Each number is 200 + 20 x the weight over its row's rms, rounded and kept within 0 to 999. Layers, rows and columns count from 0. The size before them is the row's rms in percent of the matrix's.

# up: layer 15 MLP up, 1536x448, rms 0.223, rows 1272-1282, columns 0-63
# down: layer 15 MLP down (transposed), 1536x448, rms 0.114, rows 1272-1281, columns 0-63
up1272,101,204,230,203,215,158,145,199,176,179,188,209,204,208,210,183,192,179,239,225,223,240,190,185,180,188,235,201,187,189,192,188,205,197,191,154,213,199,156,229,193,218,246,177,170,213,174,216,177,191,208,204,206,214,209,192,213,219,204,180,218,187,204,194,184
down1272,103,195,216,217,190,167,213,220,220,175,222,175,171,191,221,200,194,183,199,207,215,220,186,203,194,215,201,221,235,213,184,235,198,222,186,227,210,210,179,198,204,207,208,186,196,212,190,184,221,204,200,188,205,195,208,236,201,178,158,198,205,197,201,200,176
up1273,089,210,208,170,195,169,171,188,181,224,175,180,213,163,164,222,225,189,193,197,189,192,181,194,208,206,229,185,190,194,206,227,186,174,217,206,186,237,208,205,187,161,195,230,220,180,202,206,204,186,183,223,222,199,202,182,203,216,224,180,197,187,193,201,225
down1273,092,197,174,215,187,201,201,195,190,178,161,204,209,242,218,189,191,207,229,193,172,217,239,217,207,233,239,180,222,206,222,211,166,240,194,176,216,167,193,183,216,206,221,204,190,198,228,221,243,172,214,207,188,221,199,188,190,213,193,205,184,192,185,203,185
up1274,095,184,201,220,234,179,231,197,188,202,206,198,182,246,192,205,194,177,203,187,194,200,207,216,184,198,184,214,191,205,201,225,194,186,205,201,226,218,210,249,189,190,264,238,178,192,197,200,184,163,206,177,215,200,231,200,171,200,198,164,249,201,205,175,211
down1274,098,180,214,190,214,200,206,212,258,192,214,205,225,181,206,173,192,227,213,219,202,206,203,195,172,215,229,184,228,209,185,183,214,235,196,197,193,208,187,201,155,193,189,191,221,201,203,216,179,181,208,177,147,213,190,176,202,180,217,229,212,214,178,209,185
up1275,113,164,227,179,180,222,182,171,168,216,195,247,197,151,227,189,206,189,187,189,219,187,195,208,158,190,202,199,168,207,199,182,211,190,181,193,217,193,215,197,201,243,215,223,220,179,183,181,177,200,192,202,199,231,196,206,209,194,230,170,211,205,203,159,192
down1275,105,195,213,217,215,180,203,195,185,183,199,171,196,203,153,234,176,176,203,193,232,181,175,233,181,221,182,188,229,213,208,194,189,174,201,199,211,206,209,213,192,208,237,179,196,198,184,217,206,216,206,198,164,181,196,150,212,196,191,177,158,166,153,223,201
up1276,108,186,217,219,212,237,209,208,221,206,200,218,212,202,192,222,213,243,192,216,200,192,209,193,181,206,217,217,228,252,159,191,218,196,181,211,218,207,206,178,216,212,201,235,194,200,212,211,214,179,197,215,224,212,195,243,210,181,220,204,202,147,186,208,169
down1276,103,201,195,191,187,203,222,235,237,231,201,189,180,188,196,202,186,230,168,195,225,234,170,184,187,199,174,198,209,207,201,211,222,223,179,207,216,209,193,154,202,211,208,204,212,192,193,213,242,194,201,201,215,200,190,175,189,196,188,224,158,168,191,179,213
up1277,108,165,218,177,172,198,193,226,193,187,197,187,187,225,171,171,239,194,198,217,186,208,220,181,197,201,171,197,167,207,196,203,195,209,214,186,185,198,198,204,187,192,189,219,204,190,215,194,190,217,180,182,200,217,172,200,203,212,182,212,219,219,176,228,197
down1277,110,203,201,189,219,213,230,238,224,236,200,205,195,184,204,237,187,217,211,184,200,193,183,211,214,164,216,175,197,183,236,203,179,190,213,219,173,164,207,185,201,218,225,212,222,235,192,203,195,218,209,220,203,199,198,202,227,217,246,186,197,210,210,213,193
up1278,097,181,191,198,145,212,183,208,195,171,194,168,163,174,188,212,214,225,194,203,185,185,182,185,194,215,188,209,192,220,179,215,201,207,224,218,206,199,211,204,186,226,230,201,192,174,195,225,176,223,196,241,228,178,206,219,194,202,180,213,205,219,198,204,214
down1278,097,199,235,215,195,212,199,173,204,190,199,223,183,177,180,198,200,224,184,160,201,210,218,223,167,167,179,186,220,242,191,181,205,224,213,178,191,205,199,198,178,201,170,201,205,207,186,214,200,226,186,188,187,222,209,205,226,234,238,195,186,217,194,224,203
up1279,099,205,224,216,188,210,198,196,194,189,223,209,209,193,210,200,197,186,219,223,188,185,165,199,202,188,200,208,213,180,210,185,184,208,210,232,212,203,246,248,194,194,169,197,213,220,203,235,196,186,202,219,183,255,195,192,196,212,157,187,183,217,181,192,227
down1279,102,201,225,169,201,157,217,173,223,228,222,185,184,224,172,194,197,212,192,203,232,193,206,203,218,216,191,242,225,225,211,230,199,228,198,174,200,221,198,191,201,210,199,222,175,177,212,199,195,199,199,188,178,228,193,189,214,204,181,185,208,167,228,196,194
up1280,098,213,216,220,188,224,206,167,195,167,185,178,223,186,174,184,230,172,242,216,214,176,181,255,206,197,223,196,187,208,185,186,203,165,196,217,198,206,206,212,186,222,213,208,199,196,187,187,152,175,155,190,188,194,165,180,211,212,224,195,175,196,170,180,233
down1280,103,200,202,182,240,252,198,215,167,221,157,206,198,236,190,196,187,206,207,243,187,222,223,193,213,201,176,153,183,201,184,194,197,218,192,193,240,239,198,194,205,220,190,184,203,183,200,138,189,161,203,211,197,193,213,173,174,198,190,224,176,215,169,225,189
up1281,095,189,213,180,205,190,201,166,190,203,213,227,162,191,215,226,212,217,218,216,232,184,161,193,167,220,166,191,213,199,212,213,213,232,190,205,178,197,179,184,228,201,209,176,220,228,195,204,202,219,214,228,194,180,183,218,163,181,201,231,194,197,190,200,199
down1281,102,202,191,240,201,187,175,229,216,210,148,234,201,195,212,198,209,207,179,178,200,210,194,168,168,195,199,190,144,154,192,220,223,186,179,196,214,176,174,237,238,210,196,226,207,236,171,212,199,206,174,227,176,235,204,172,197,180,187,171,160,215,256,214,174
up1282,104,186,212,140,203,214,216,203,243,192,201,198,206,198,215,164,183,156,232,206,187,226,228,188,208,235,169,189,196,203,220,219,184,203,249,180,181,207,180,191,184,222,175,167,183,186,185,183,228,182,212,248,188,203,222,143,220,212,179,230,189,193,173,209,194